config = dict(
    n_kv_head=11,
    activation='squared_relu',
    rope_fraction=1.0,
    parallel_block=False,
    extras=['some layers without attention', 'local attention windows', 'shifted keys', 'normalized values', 'hashed n-gram embeddings', 'a smear gate', 'an embedding shortcut', 'learned residual scales', 'skips across layers', 'capped logits'],
    init='uniform',
    init_std_qkv=0.0138,
    init_std_o=0.0,
    init_std_up=0.0138,
    init_std_down=0.0,
    lr=0.00862,
    weight_decay=0.0,
    schedule='wsd',
    seq_len=2048,
)
Each number is 500 + 50 x the weight over its row's rms, rounded and kept within 0 to 999. Layers, rows and columns count from 0. Numbers have three digits each. The size before them is the row's rms in percent of the matrix's.

# layer 4 attention query, 704x704, rms 0.182, rows 15-63, columns 528-615
091:394516490567545487515598499537493510447496433574489558446440549471558513492570476591437460512463455495556463563501515481482450492460593550492539373567451505492494476486362481516432485530573533542526595443483538573505500514456423574438406439539498498533523496525528
101:546463597479471597407457582537545516504450505580403589454584485500388555514512461457551469506490525524523528477498468566521499596458391552511500400504455571496526521520484530474562505464500479528491500518492494558434495486543449471522510521484569476408500485559470
107:426519543425535439564502434495435464489617555529487527488529478565527478564548444502489440488482469543420510456564491483395556469525568614429387496573465509469522480537472584498512577507506501605577602499482508494531543445519490536402447494489509544482445460530498
107:569557516492462474432490527500583519465533477497597477511455486452471589606514562515454505510471504529475501465503437543535450547369447522480579411489495377408526530487481650485413518461478474510498526500564536427475530358378426482525443507566505430518489507531514
102:532409512497540464521524548551553440482607577588443570462442532450541493507484366481487506522462510491479475535526412479453529556485430536406539517462505444462589569534458545542489475489482485557523483401481503618436538536511460435564500513543662507491522574460497
098:552483485569503479365490465465523482409478433516532430538450574555493517547496421465495532508500552449467510537451463592514510531445422540606440545456543544502573514555487450467484511540505565575500474552536478557458495469524399461504431513503446553616517482490461
113:485537476429491555453460455550394496538523574596497490510415475466430478549547636457537412551511510481450545446495601523509428510463502548527497481503546539439482439549495587500555461422434474511431493484476530490477514566481482498461453493523453479476596495424400
103:479492501510426496418458538491524603570484445532481528504466523414503626437470471514570537530538532529544539386572533557503515504458473489542447465418493552543515520469452486445460551516511514543509405491559508427483517490496546541568573447518572566464557441403420
109:519459532586529509387504465509499438596477489586479437541573475520423574490459550507483456542576488494484534495469458517416506500468505522513464625486513524394507480497467450456490458394510521512523538525529566475507566513563480628416566486564526442510543477534480
107:564438521469506527395490531464491580464608490514536528471496371485402471473424514464512461477507418446496501464472537564507454449397603520433592438456600463474499472561416571505617556544467502397496432540553462605415529502515495519448475563426504440488583516445580
101:508551466492558482516400551491447485492444543536530571484478424536494478482558596496467450560525531452430347488498528529460492463469384493486497465460543476455481490514393480438548455517430514553535505553488536499434462476481554566460570509519497495457497492504464
112:464546505465554509593412448510457503444516529512454380557498463468565481583566471512468497475458609439536367499488611451475523512469515444498490564514503475637616529522522507536479566557512539510491540505466494477498531586430545540492513555546465472414501478588486
103:449456457530483435491470488601401518518509476472463520428552419470436539440455508399546428442525569403532556468517521491542489451468436507471508440506452476436523463502534534531414555423531529622497498511594541477567573486423380492488451588519485452514489489509600
106:586526446338503551481456519446520533490533519494478535504444436505539439467517537435466520478510451505417458517492447421519529497495514469489440568491494521473443480424559434539506483596586565459535480460366445607523512530475478521412535499429558447439521493397534
109:592421511458462501459502523529500449464561435543491508520520523487473390498470576553508582419503524440503565530381493531453474506472504468563515484620432448490481471417475615384527515468445492548521522540500403523527446525545460554479495458621517484537478523494493
102:418565486575486452464476488506457503562508448472514399439487473538556413503443562445439551561460527513492544544535494507487423555543541536545527431451509445452385529492477489534532402429442462509469473541425503550501516433493354525458420401585475482488403503579482
103:491469503475504531526522490560491496563502592542521399500548463566540591452514484508509496515483419554508568534480452522457457603460476499543567532632488571600558514478595450558482470537528478500519506465431491424475519566487564512455581551468507513486608569522553
102:502539519513594486606534478450520559562504527533477454596523473555540529550480444460519461566545533439407502450508497454430553537555437555476500504549441554500619465576530437516535519516518541454537524519530633503425477529532437494481595501411504432495478575560552
102:542430506544501507475597497461436535486533491594467479466521403402493520535436536535476574481566518509539466445546527479498576443461412548491549526518506507496430459586549448486553537487507538467501473430448409550517546441539483446608520487459544595565474553520509
107:484609382557533423604467512477484486496481507572506463404429406467499529525455464514529600508575565504537565478442467465438429557510470580497470467549458472543470532504495446474568485545502488505527408494440502535517525466488476446533601474521534429547557484533544
115:505583562543546529496533504579552560450444527490486481562488571461536558603407486552486455580492575503570478454489608441536473569490549503490507526430540601562469572536547405535473563469496448483499482499540507487565469587575540472522504431565547482490552520486442
107:516490493556437560394549481480551558541564480473542569496503516569467552468491476500377491420543553410469498497499407451397499463532489528505547456482561499561468479486547452390474462519549469490420573463555442518527496480589491517484389431463478528515466519433529
107:491488476428565514521537552561554474489508438497487491446484540437527494471513465586476483505535543543487494572533469524462418605422518480524521437522467559557510545469538580391478435471434473480508454543494476529514597493507580409415509563449449506492528537558487
115:566534473446556417420408489531423479433556528518519538447581463517556543513498475542472525552392499550552418531541456496433488503536477477487602512450537492518527512562438529447532521510486451454408421501482519599563495621490439488529534549533555440487462484547492
100:494482486533508480422586423445530494395539457473566491481563552552503489471430551479503503561567458458539538411564511554532479446439508454541400439522520510486527439448429561534577497550415531550462521470513533427527466527423498404518399408576497561518541529547482
102:409432473533476442428486532481512502397521435547505557495511466590432450531501474481452493546457533450422506562485583506530583459543501595566596477483490502550461444601498490479605402471501503591493489614518544494531565455559511484429495467553443372507502502506480
112:497481536409515445524497501497459478527521510569539521446450420520534442512522518536463500477505524465455447527543440495510509484439459520487581527505463538359509496465482534549465529580546590550553483532482447384470506519450486577533436497452467473530389417535418
101:507514509424532575479508482456426514428437467447515551629506466579472581445466515546433560494493401531438472504507509489513440591417411362550581563506480529453490436467546437549496435517565453451495471495445590510608427484521476491427463457454372454476439476485416
109:499513517552530338487450500488534478503554490444519592445480556587503598574518381494541532457494511492608439485547548589497530419567457480521477486490559537489480480515550556476487495561513415488540455497502580523534414461416536447559515471551597523554457556436582
107:483453536528405529578419416559497458549516545584512426508428621642446421503419517497524524489498532526471520547502486499508491498608555503571540534433569502480538502634486452436438484538420515466594543467551509565592567509632472495490583397463522518539592452537522
108:466508595442498407491495541529433525511485486475544486535423464501596474451561470418529433528501460524522440502490508515534510497480389488590523540558488576540440414478541483549500590529473497566530549500471535565559401571471482474472557470454551560522518428487526
106:389539477464526461520500429443457487516451530546495519456433542537523592446486472459495557465487415546527503524449526633528458464551490508436456508556548473533473451490581638538461488491501423523486561503564490540486507493427458539481396470491495476545434550518482
101:459567522525626482449480539518553513489450478452543447528499494461483539500566440468529485609421632494543435463493516469511471521554495517499556506550496455479432485494481574482517505378496480482407542486513444446458493464411530464432540497395523488462533485478549
105:535537434489547446505501500492532505550529540553453532428493418492496482507448520451477582444471446391483491470450566494423533543550510491527502559564505566562470496420537442548535606449532528448536454501525514630558540465619575552476558516495573534548597480490474
106:517465513424535415460530476510516426492408513490527438515472419574527583582493455419461554456407600399487451532518465444441479424410444454508485497463481505403520422482560564494513476533482555491481501527465526515420573566413562549532456456469440418470511481467467
107:487622539508482513473346459360472469527347523550429506544522539494517521457475451515473549524552419492450468576438467591448418459493484415514492442472504541555472553485535581555497467591522579540468426517459477511470544499488526511493552551512475447488486522488501
100:454517422501474488356518501417436474522454480523442474417525580575448530418479502439454484475566507486513517549463453505481501554438440507500590514553546493526607448536534565456461564429503362487507547498395493493474545489593439429553531552567587451479515421530440
109:525501488507499559548497447491462556416481427524487447488543476586583447574535464468554452528532480431529528438568547497460535476492602491493523546521478441493468503526491494464629538572503485426497512454508480505525494416580554503541528472369491525477484449577524
099:480501485568488436485463495493530458489506514549420545521494540600429513520378477552518531451517531454515495447514677640592435435478570375513517523501503540555419567490541475472435506496493582502428606442437433497463494540464553588428477517477567473537486553506532
110:527458472549423575504504493538488455443489544507495432495492496506491608505539489563537552545445462462464550488554397528523471514472495439577537465538464619542454648470515524508530471447562441478519540478356484484516496417530446510465514385467556524506515503522478
109:529464465387468566565453537451483466537472499472511525536489445558505453526572589597516440483516564545569472404517490357464491502567555481478578452608532473539483522580442500483550480511555518554497491538472483456490464463481522544476473519524556568434508506596567
111:474473485525569524451486400475461493424517464548467526528439496472505557504430487529501472503457497467473427552451566617590562564571440500487574499465491432460515474394556454434455492595451552445541589508403494411510476458481518443538512446543541487558483447507481
102:472490493491449542419545498536493581487473471491545439532615590495512460682555513427507469527422548571422521531447466470543472496485548505502514483446451480592389512492494560393548516515503468551406410474569557585568524565457541500539480521449424426439473467472480
103:548566542561501550546478577474438480572583495568460505524439490535477436582479515478431553458562560515507460596468472504554567545467534550431471474507455521428469544435520558551472604509563450496545477509379470517547467562552578494459444511542523444550452550476566
102:487461429431500493514484505500419565509574558487510453487451472592506466512490500438496440516408494477395485462473435496633443396551392457552515503478481516522494555522600307528492594441460464455446497466558474442488489470516450543497480510518480521632553458510528
103:441612449507472438452487479477458583605459507593489545486441487411489508565526547530515488559552510538470455429423519475402607461476476385632462485455473421457476417504539401534529618496428562449445454519478584398486461430459466420498533416448532483440530593531528
106:538591494533505488414480493547462560525503590528611513540490511476550479446481390551622530548494559582544521499435475487430516473477467597502501587519482464561401559501546465489594511516501406484496549520451542531560469494401457521570507533498475515494523434571541
099:450460472542471485435498397526501452550558457552539440590491512529447526463434419486541512545479515455499443477506558513454537436457472592473469506511525525525382516500528494555604452541456416495469452467491529435349420521427539497420594518508460450568670489560508
106:520513477422554502408450504471467449498487493406459557524483552408414466515497404506434503407450568478581410425554492506521487551504505481499512473449562523487502516469440539535554532561513473531488524470510492504458553486458441582635475606415566441469513463499525
# layer 4 attention key, 704x704, rms 0.187, rows 15-63, columns 528-615
078:438422528486470545401547505507518470527500492434435496509423529514503450506495480476490497480518535416571564430503597539523488507396528535578485469592541467496537475479526635524499564585541571471456548472550485438523551489509450577510548591424510498538526474550497
096:401436405470474435553479495474548481440467551538554521416408492542574524448542479495493582557490512563604435544514615527524496498459557467435487425514542496496393555461491501558546579579463538446490494485453436498468433467484447466488510510389362532472464484567502
097:518550499477538540538427452588460500495587458469428370503467507439513461485565509527531558532498589538506518451556462410501426419420512509482495442481444488517440547510454551509484593603525522501568471449555443549525462543458484507601541584637574552496557475522523
109:463445494536491496550456415573542538598478482511525546520481514406459419568457512451455520447463518638538537482534501465555525617475500525492491440506446534546521468477430499479488544445593472545416545455517539515484493503487555434457535427531507554528477568488401
093:438463538480550430553493466513608519519353456560556455461515471544512480576459580552412526476557574601474460567536505547517507540543553509546425403468460557569491604450665556495448521443463460464504576523507475496537482497386492504496406379519452525583535430524537
100:466487596477544499534536437512588529448458485483467512452579439404525529543558519496540469504417407452495513551459500560498483527538543502574521477519510375436569526470482514451461536489481464513468465530468462500571487499591440500503436529609440448519459465517517
105:545515543455436519475483528457460475510495606518527468437518547541441403504450586502542523424537420492508523531485449557618485503441569508582414506512472553531467488411487502504517405493446468433527543534419530526474507488512521556599487538487512598444560454461489
101:550464545466490533487498535510565446552477356426492550486525502493602370638533467539515564458482513506498469513528525434440581505502440480486473544545557547568456492571498482406486602609475462500417514399571584480498568446498510497527566415414458545517428506453520
107:433507422408468570555530586517472539552627504545573426536584383542500570423434431500446512434537470449506552532426515501533416481476506496531377578458525514530556426483433433618559505460498458520473524472457477543541456554515526516557556413493536464482468508488466
109:547451490489492515530392521553525457472513520581441417491470501528547520469508538571517499447455433545484447556486521570519480586454553430510456457550405541531421476462483451491539514424487495518526504543550543425498475472510544475455492418540448551529529515618505
101:585400495488516477584521435461431503492564446561514497440519513468377443449527412474512533442512452526631437502507571521461486479578530476449429498566442577353462485500517438480656503458522508547475452528475486471462448522480584376588545454466505504563508521553516
115:438520514419513489391528508516512456498391505398495605484413507516389488554514444479570569507507480492530543464553377358473483628565425542466577454445482505604446479518630553485440478458487507528492521470529488477550549421520443495522512569504536466536501582531493
098:464571516444491492528503515557438535478522438458542491502385446495523554496442460615422544472466490545448590471515527545496545548457510485459488510537503470485461532482517524530477504536496435531520587536465526534524415444480465544523509448586508514625467549581494
102:444558466527563518517410459442582560478538546546454542438548503495511526468478511487595560361613465493455548555448469562474584505517473463505445447433417546558549520469520453418482549457546515454448576451509520509498476582525496520536546611472501536468508580565478
104:562493481553489519501478552514435497452523439558565537522545475523456434481471425515448560508540473414493491545485472499520444543557411491483462458418534514493478463504467477461529482487472417523391462530536482556347582589555491462460422492492544512530473596490551
101:537555600540490570539423523427471456561536632471565466568518536483435561432456518481505492492430418491495501453503395471493507445426536499448426581440473416473506464559419479415541485477507466485436495524405484503461414509506531564489485495520522623513593554480484
103:485540402500574544505512579405450546542529436383500464564554495520478606525486564464547515532450499532472560492540520528424538479570541494459534474443463513541579442528519550446469571534451566479651504550475462541602464489542426410622512441466498552493541488499481
099:496432532537466504599483457519527543495522511596497466589489528461528481548564437524460508442422564470478564465556522386501393557409531520527468476501440425592457489520576520419399524479441466559420544445462386536486509499496601494559557553573539515496524499499542
098:533572515593529487483468473546554476561493512389473540510440479461586535399446464426473531597540561486550481509482557513411512531494406531437526552416576518455465518617536517474486509461527542389437533459680566504510461505439551543475448625467505456495462483380528
099:455446515475470533467563467403507413527574551442493457577529468552474449437507535445553548527485584468498460546529560563477509489478522529520563486445427494572595528519469631510412530456531567489372602391490532491494485419545513467513543497447581498464529477474497
106:496525458504478441542438520603539451490485504478480421487417473531534534523567553459498476546394566484497469517486508522497474461509483426519566440449503486561462581541470571509499482558486497500559556506494556569538432589504452461470385580503440568457549469550490
103:444492472430619568562533459437489394453468506469472556509610539358494462503511502483482541490494523464517420544494561473497513576487503458497456496467507490575494513586555515442510523601486535642614505453500538550465551523517485565543619532522518570454509489516526
109:499494513387514455532489551498502510511435586480411533421446470521460493595513384470399485535489549464479483493526502427406594500616448504591589458414520484425506502462436485489466468540456437453462459461499565481522445440447456447433619573525430508409523524453515
099:547503459489469476531493427483524518493519534481492458528541511503431532554458534507512465432460522566483534486440398501608508448477528470583475460475452535428526462460507588490472444526477456495571472585513392483460516530473571536432464552543494472406464600477481
101:502471412517471445523491457483477534507536538427531454423489527446561508495520454490467459456545535545446451572477569555578479422559538464524544504540475584466483629472399485474517529453569478535505428534533522554565459500475501563544471512452616557538486467484544
102:572453477535562480493510497466450548524558530521481542503543517458538440425488538455488536423562601498531492543548472443455526527525509472486482454542525592526446498433496384425501518515466532435432432488507413478406500540455509428588467460403500490475576547560536
099:448540504543477592505486498472480477492543470582468586429459505583459563509443504515453468583544535511496487502570498446508400599502459452414493422471574487503516503608526505546378452453437440472458430539512481524455561423561534442477552505435545562512480419571443
096:456549475535453511504439456454482469554517560599546431471649536505417434434358538579511510495406528538441550492498499492518487443547599466464422406426492422480525510567483539546447505441456424508573506445540487517568555382467458573515528531422474501394546522484493
104:524543569512453484529545448521529505534514501502460586468480453501523567484507445508556544564492544535595460543531490534498470499423405384464579510503401454594453481503530457517469563512487466409502480424517507480546452513511491493569487555497493376470489463482409
101:582549527497556446497522552543617572487534538557468461506547432487442447484419371521533520462562498559517485517430471486548476489549473468478413519545519607515425547475625608469530553530533431504486575519458479553460425463446551502493418527497480566456493486479502
100:506454467553543548507587462518620487558587539431514460488543641497493590527554494450462504477561462479505455562520533440595449423575490498463526511533534504564623594530542505547467426464512479582437433470527512534470491459501456431459459504435508532549501533474404
104:493497482469548446421560568500453514464413552521463458549487525569473512529578586430511626508540488458439566530484420457492471547457483510538594484556455450626643421497483340520479542508438497509494478506552477442598557467462472508552528480561468503466522381534517
104:502539477500407455495413471548516522490442523588583527589397454395498422439479475530455487492482503506427541497495450480464482535504579498517415500511511499497481535527443483417516470511440523479516470486488515498423508488482487564435485515518532509490511491452570
101:531411442557471546526503483550479470532477538508431487490505547549527562485545500497493492515549445544413440492455635547509452508507478447567545557558390535610472493453418554487517447465491510454439584430485497476478454594458403464428563508510454617442479428445506
109:435496511548503534438510580604487454503531466597517464446604582505470473404516576522638480475476414506405518478486590473485543505468499428435525517485513448575401482496490452524492530404456557565519510447497484538484579516506475428515465468459480589425533544502506
108:506465458405523544482459550421440578468561557448517494481478492561411466476466572494487510494492478499573511503485610520569575457498386406544539494550441468498553535549524504533460554454526531460490562535556533432475491537460520446549531435523460469571418554410413
096:486486540438567451559505491526373504517485535464552527489504468500504482502564461548518438407521440485505516529521531555517455464509587476512483569542495472497515536557436578436445462437495631490463524584509385435503408558513496486510407593468451512515516476410472
101:500461504452512547501484504514520554485492480528548543493524436393503408508494521532471541441505506508460412474543495399488544506482372534521433496514460485375440524577663527562510457543471537555498511553483541453488463488561508514537585509505548499534497524589451
099:440503484581441582482472482565523492482565566496491514464550555450546554508492492557489505518434438455405613507490414496528545562509535567442521396396500540508570583518498446563468503501509592418467505493521486476549541457564496437578451475454483536541558464459488
106:518498540489557654560462521567547563519518420538514508406538512429428437424463402403511378425456461554453489589426581538500536555498498515419480495463480593448457541508505455431519419539552503466468465506448457544548440601403522454453573514515487470512462537549505
107:474524561447483579476488578551508434536524490489477479426495463374400487538459545442569511597462485567479516467524512505547453481542470517501518478513459397500549483472474493501449568491561517402522423401493615468521469476501435486522514528502490466468494538524445
098:420480528487491519480464477432493555462512491595518446541459521470504431521501503471494582584506473533565478428576384448535452477490429623483460533520484558551557557558525470493553557479495468551485486542544441510542464587558486497486502532447436446505380552438508
104:543531644479515501618502562567502501533557513571650422456499577469526473455497475489455505417511395509601552514406552593559528539449500591463416440483541507421532444451350565478544533604436566402515497524473461516558448449519512523607496507608524583501499453525483
099:436483470433442478430483486375508476513569490379470553451492417457563471495457536406507540563496360515521525500464510485452634572486400443581512538541489528566560520515570462406430508479451491449517530504635478456470471504425525525558478469460490555480478478443431
101:402458463622460573417516468452573468549516502563503435443487558612510473513491534507520479497593497389418466519585531438528504538570619573496460445488546508434483525561512618442482565524452491535519442484456576523483534508519528451587541483555520547466415418552491
107:450512537603500558488577526405503502466541524529543573508512561559452498476486549506507425446572478484524473505521579506529491580464546520460474505477488580479455522506468602453554496430492529501499528462497578559446586470581568415505518492448493492465469405387475
105:477484578532499499510442475479541476514536443445489432521447541475483523465477445507536558546556439466614480485566497492568417544505504532501437402465482533414507457493544516497561418521591577511513568482409441413488475495461568506552510450477499534530530499544515
100:539489441493533619592523567591552573477543411539571525530549467535502415404487474525461509511475496475573513583498534439617532531500523589552482420532448442480397465441431463515522492519511537545468545473481508468533532561548518502546542452499496470494390506490455
105:386578493530438437592455461490492547556508477543626434489410557450440505549488465475464507518422475484507482507531409522546515552494453509461527531456528446522518483474590577539426578512486638579545527508591460420519609623478410499465510580521523525513474511496514
# layer 4 attention value, 704x704, rms 0.214, rows 0-29, columns 528-615
102:479571497597494566467470449498515362492523535454523520638488436519511565423549498553456588462480550577453437506482496422445514500467496498487449576446542560468435526533562517518513522474561470466496430431493538445518547529486522525491522551522433546464504455469495
100:466559483477559590543525537583524449474520533412512539513490487520386395587511503539438430532611576548459534454499533567585566506428545523483566507460553426486450537531476537540503562519506540568465572474539527424429539479577454514464539527436451504471552484588529
099:575540470581507489454597522556405455480560480526545590437419483575537454525410503515446547525535508410564435536427507460518436515526461436522430560519554592454521540511585594598453388566526505615501432513509596570432445461542410503515464424450628474399452534446548
104:370449473514416545430479479493421510487534500582484448442491497534425406458525533513560544406490469467506449527587522569495464549599468491537467590413530501615498515493542494499504551508581480551522470564530527513473594527489471532476481512409562480477455440481469
103:468492499520476509531500523438454500515573446458483520475466521485526452509510453572493522545440484486574503521455633538503585517573522482568422493546502510486425519470553557492532557419532422570564514472500486383482536385579472500458544509535562552580511421427586
099:530524490476535481409482525509538429532501496488557441567496503514509455488513524572515516505516449420529501582498491479432543470504419527648487565482508461520526470465553541406446476509516599560485557428581509497525549611459473478495496533572538501460510556493539
097:493519414491519452458523540473459449586415483496451472498444502479557392421455510535541530513499524527506542427568457530457512476539479508499549528443540490512470523435507519472508467463528579424504584483509526574536471510507471407462567460525462568476555560453565
099:449464497392449582487508466515494465480450512523559500542464433481508547533550537482490590488511541519499546489454457623388462532611533473500593473513552480521467487510557506491391587536471504464466450515521536572528492491454537521496433633541416470497538454553541
095:473572476567457451490495449561508496564439489544551506569534470463514525467501453519482448512526544521384585431538507569463506429522584475448583538542461571518458521414514482496446499527542570531469512444503416432445416584571453435519578448504414483480501455427410
101:324544486484525481473464442481512417431452498388531556500531496557439584391517494530470480518482565561544488539519413507556498558459516462472555553614552416503492469464440525529474473437473501530508501449479533500449420463516456492457550452497458488470565458527513
099:544483492515402575542435499552483588440575510484488485533508486463550511500401429450407459552502497477564397579442518473524446449458461589473365422477462486454562572421448528452479492550544585529430508427461531532489532549554581448504494502420569538521460517470523
100:464559566495583475473488474527530510456532429609523553588578527528500493525576508595459539466408518474612510456485494465467583449466522537418435469500523513475478462542410505475517470551455541423491450512533444475432549487491424544519545469446524473490453544570496
095:544504457490569616446510452520512507575567471515540590534497507476492475494519413539510457498516582456544497413477575545474461480522437564553492558478414500523550476503604556431425557444568466443387425359504550458593525396487520492564449523500467481568444511452565
104:527527473491515496478443463473550579488489439553518426438548470482482530531522501570490493491554494510489498519547590485422498558432556508543429488366620455492485521556450520499426572494495528461629535580528446540421505510485441530499502488485531451440433503462432
102:404323415516544503547496434456385451391526525492456452568488527477520440574529540564559474468539429566476581535592461458606442435481467556482482489423432543517439452609460562570441494499493425543491503459541510508516508538553499472532492494593470517463501480481469
100:456514496466468546555512499455476556405464570422476603426492506588548438557449468434443619611493507465535400449505484488502553571477489513513511499487531546513524512394524510547534562459509526436568506575553523480570596517595530540568479486523467543518518548644504
099:519427416553467503482477524464501609603553544429479437611488430467554475522560574524505530498525497490526476469520566375417581565521527527527510561528521547565417465498527537542519468475500549455459515524480490579510543550549514470449468499436511422482487537492550
102:484567513443520507534554515467420375520534615591594455408451479489583420452537510530465497480436468520508519487509491372558434524420548564464529534494471573378429469537558529516530491463477431498521476462564477524510527457411478502468460562515526534483503423501488
103:545487534534481467515512500558549503489461587509526529443464560461579520474512487514458514481415484593503503535468509531489444524529434467475494425453550445458438509503474526600377550455426473441427558500470401517519477494494526521496490541560425548450542493536516
104:623519523488486586383405500549483487378503480508490471460522504550531470592518537459500425443608492436507458546524432527393437520447512519531534625444438503573462512483477418524569467501547506565476442475430397542536522575471482538465519522544544553546523579492445
103:470539519514540464588497504535454439555502546476393458536501503585446516615480508413494480545461461489539440474456541516561543485644445527508412462440523395572480592456554569487529502585492541580390459471471491464468441472545557458546465482444605479446557526454526
101:401510436517438430521532565488583579475522511629546504576557519437652520487558559569500543511421436578521540441558539439402445658547519522529525555643508447471556426537532455585477565525481409465469519575646581483495428468469553535454551448469513513459529463537451
103:478528547512445531575474463530483516493497511601453487548484446386477493530436454519613493514568579489552503414581408454569499498510462543614443513454380459513508663455540493438518613449510490499495500532487474551562525538492541514557442492444483522423505618578478
100:485456496487563542453459475404430484507547532491478501599443492466427458504485501523415477510521429527485489476472462423395482380542520471525570483453422480600520536547499473542479539563558514527484542488474553430602477528595525520538472579475516517503522506562519
096:567472586476562572483510555467538443540386514386483536444603553477514545511436504544574580529500527588475519563508610521502596582454516470521470518451501538495539631458514350569514538404473529454465602513481555419485466576499487479617506541487486543539525461492566
102:491394497410484497490462483542517493554497495534518549533524353514472438502497491539523566373571489464408481447557548471470591480505449523494539529501486437490542510560492591495583516634375536558465498501483465520444541435485556466580529542547496546537455547499497
097:503481365480441511506498468465516566451467455553514549491490429462556397505474458583407554560467457537467549509464624533447454524468486450492471521534426461405485547448472597495484476562515520462550517500459500495453502524517519495507514510468546445460516532486448
100:453433503448523535521444510441504591481550426620535489424508429518556529483460461508495449486562597535476460544522485564535600482451546574417529451502467567505480470551416555516482555523427500509524481494437443534541405521524445500474472525483461568543499506504458
103:526490475463492488411484477517430522470452453441518421462445394463586533466433563484566426521571414477412475574496440482499479531520500526410526402572526449478435461525518482423538505519431521440504528506370479477471490468404483498450543472470488487599523552496578
100:432501526486594521540509587505509398592414612466545459564498453519496442564398483443436488509516537465486539456483486478492513443492517433596554598564494545527537510489493606560485509452481552521515485491487581551446521571448517470643486514532531506513449485424519
# layer 4 attention output (transposed), 704x704, rms 0.222, rows 0-29, columns 528-615
111:555527502517472468517502526470470468564517529524572423596544419427497610453474468419618406511452515532411526473480527459460457521504477599549537448472519451561544465528446473516533495523383510488519517553375521515475486505501594497536525539537532500454508498528437
107:520494578495524536547468504547545471508439443509508594525500498533533465525582405478479437498555590469462565490553636603399479503502572499499441458507507540550481491432519458436582539541417500531497504470558572510552588459440540516436573509559597549504384482496513
106:538422536559504495499548524512530615528520480521523469482394508466505616559485444486508521504607448494508496489439483469517503542490497506507627508480600572553554571477484380579603453538430407490467474472518540408537541507401481514508448470530458473467527462483440
110:499398545572515537482545458509459482526441467527433474508444426441454504569519549448579474468538525557469535538489470509478531493493424529490457461536523507491444434544491405554409524528517482514547538554496501394402491497484437418548556498606468484574415523495500
112:453489490572565443448458393517360498554458483517542387433494516582550522457460505504557532550485499512508523512533481535463576531487496569521496476584471414511523538450424422460482614532476579483518539426438596519450568529537463496525443516633538478521542614517471
106:482418528535533540522531492510541475463551492519544442414445546518553521432507549532473499528563464395428524507588501465457485510497546546516467508523494468498595507467512516588489466495503479553482494476403484494422531501515450606558463538517395543513500518470599
102:508475504448493522463580586465533519464449577509448597494582521443478489513440519440477497466514528448500557482531626473525569432574488574543504501535499442485534428516503435505659503542540510567466416460524501468423485570464491490520515532391425540580593541494548
106:481497616481504554509524473453456481517520512496527483524461413506493525507463500450430548529517474545563444503559489513538497527527501526508612407452579481570513397584541506509447514494478562488493503514482406579546569475488563446470502560451398491423427456567547
103:544419521410499543473428511412516538520477445473553561491487445428489493535452463478515420463492560525437648421465556515587439483473676514599445488489495478481563471600443518566487584459518584484395539482519523496510552460571483523507593418505471371485521550489517
103:555496440437506518504425535501456502446549462550519462571458533565525489387454532424440419475435464465510468452611529517611475491482544525410523514467412423509480438434414530503448431464444516580584468434515474522443542422536476467546483545528457488472555448569433
105:547487600491422516497449507527476619536458495413508565459427618514583504548503509456519471484521399558456436471451471458511549452468524522532481489553392496436421465447494357538431522534496487531485376523510488527570523445506557498495524518532511461379495513523493
109:506621513482500484439476427511517558527527559413468490581601492454400484539565489466403581525542523522542540520427421457514547508481495522423447576448524544490432523438523481482529509537483523424518552517481509478500489535444422496483453525483445499447465591627492
102:489564431475595455553493545521384526544545505605450400528546524410444490534483470563387425463576467469484468474462500517427556426466506585463535507456436482547489493486472409509469450443492473446489441469522414497454497462413547441458562522532481549558469572480494
109:529605516529510524563564557516522494508438449560458439543606426538492506466484500494436512436501504477510360513512422482439513566501464503497505450438575569611501481466517551465439528458525496555481436578510509621525540411431486507525482496387617497447466471481466
105:473624531497525555558514528460433437586514476476542530459596481465440447511463446463521462516519538489477514575489531460533424519525510636544421461473514569561492485514534467528530465513457479484470394581589449468477501520521518461452527444513588568551451437524491
108:547457440513482483554637455416595506525467515471566459472476525557396526444552477490536455479451532484494511462481480458524554482463433492522549520458462473514491551532478371549509489492511549480571419524407495512479609437464543399443543566508510536539465508552561
104:510417489526547522552528521492572499444576465444467472474391531502364415590451504492572562478523504544490458583498529417460392510432477515615468502596486600519475519577500559457497478374482528496486525586513491499541518425466490571443453526542584546485417391521510
110:446516500476451586547477465514474400559611614502568468444499471503461465501552498573560442450495527475534510535547536495465549472515474515450534517477455503566469405501602436488378629385437494392570546526557552539517580518381482456480519507548522500518576536467541
105:472513593469480472479545444468549495499555540437427532443488526485516508449543458480519545500454502549355523472601528486423405448453385499473562512450457466616465525515435500542522395507580450385481559521591511477469548546571453475549496568513536510403514532532516
109:630457457501493406560462528557532482438438452485428572533455469467527583522521424463556579540503458486510559520455564514505439481525529553624464517489485556537509471542428425533459502527508404558418505571441468497475487469552534503433599518560422579498495499562533
103:594482467487490471500550533502539402487554498472485478457538555572427469494581527497441458454535422536545469575440570517454425584614447477483491568555510433542490494429466628504415380401466458581563514602468409548644488504545479511490478461452519464490454519540548
114:515467533512518543444508456441522479466456476565461510542480484497465484536561482455552545568475471511526482435435385399478526551542522463578554581598505493378571541560482482589455459516451545492488468523552539548506528518519588446544506441531466468443584532577531
106:481510490462502554460535592547461539535471504527393507441546498439480358511514526490608496450592496505516535538534547437447486590526486491513562510483465472470502579453522618560472586504487510553475537462440418508573501540496549473479543556484527500522503517541435
108:505494451430550509600431502587512474578388510491533563526453473394438489499551511530494451419517450561407484485416509609449486577494535467479546498507411454496406514477528441557429488402542435510614513516433557399498511529472507537467544450494497561482514540496502
104:495412537493532436444489483458477457452431419447524578487498500431481482508470552469470532550445646545497518475562526547427574562405497597546485538470473472362471518505526500557575498568532495504451544546498550590525509458408513468480480494485559532624450551483496
111:493450524430494524430434600472420506521488485469440508489528499557488474488443621536511521444569518492546509547529512486508554490475448414510635530467492501478393481410526424455460502534489556468550549515449546413481438503516557543472476467483561484518510482554455
107:415473514446535612549524496409414520576484521505459465490484512574467480550431462565518575473549496563483567418433483561518483546498411497504455568431434530503592455584488595463429449537504508452423555557436566566607479645557473519538561427530486567539549510420465
103:466563467465462554561514484576574525556549463484535365493490477517448495521595503496521485474437613468516541480527454541567438560488579448493503572509490536458360478497524541464555430568550473506507519507517495472562450452515593434455431554501478445474517436475430
109:485530486509474500543446474501538548549472557525509550477381411582431541430514454616527493501382511501545551398531479546533446530492534534485414446474545439424575581535521506546554431542537450608462515510426427523480512477495555425486527493475495547474498568458404
108:479515492566520469460424429476457529480451478404492490624500486405590481532493505465433529495538584505417409464450503436537490427424436455536392461475509523483471485405538461500508514441493456524567453461512513561475533573417541395555458406474492452539446501466524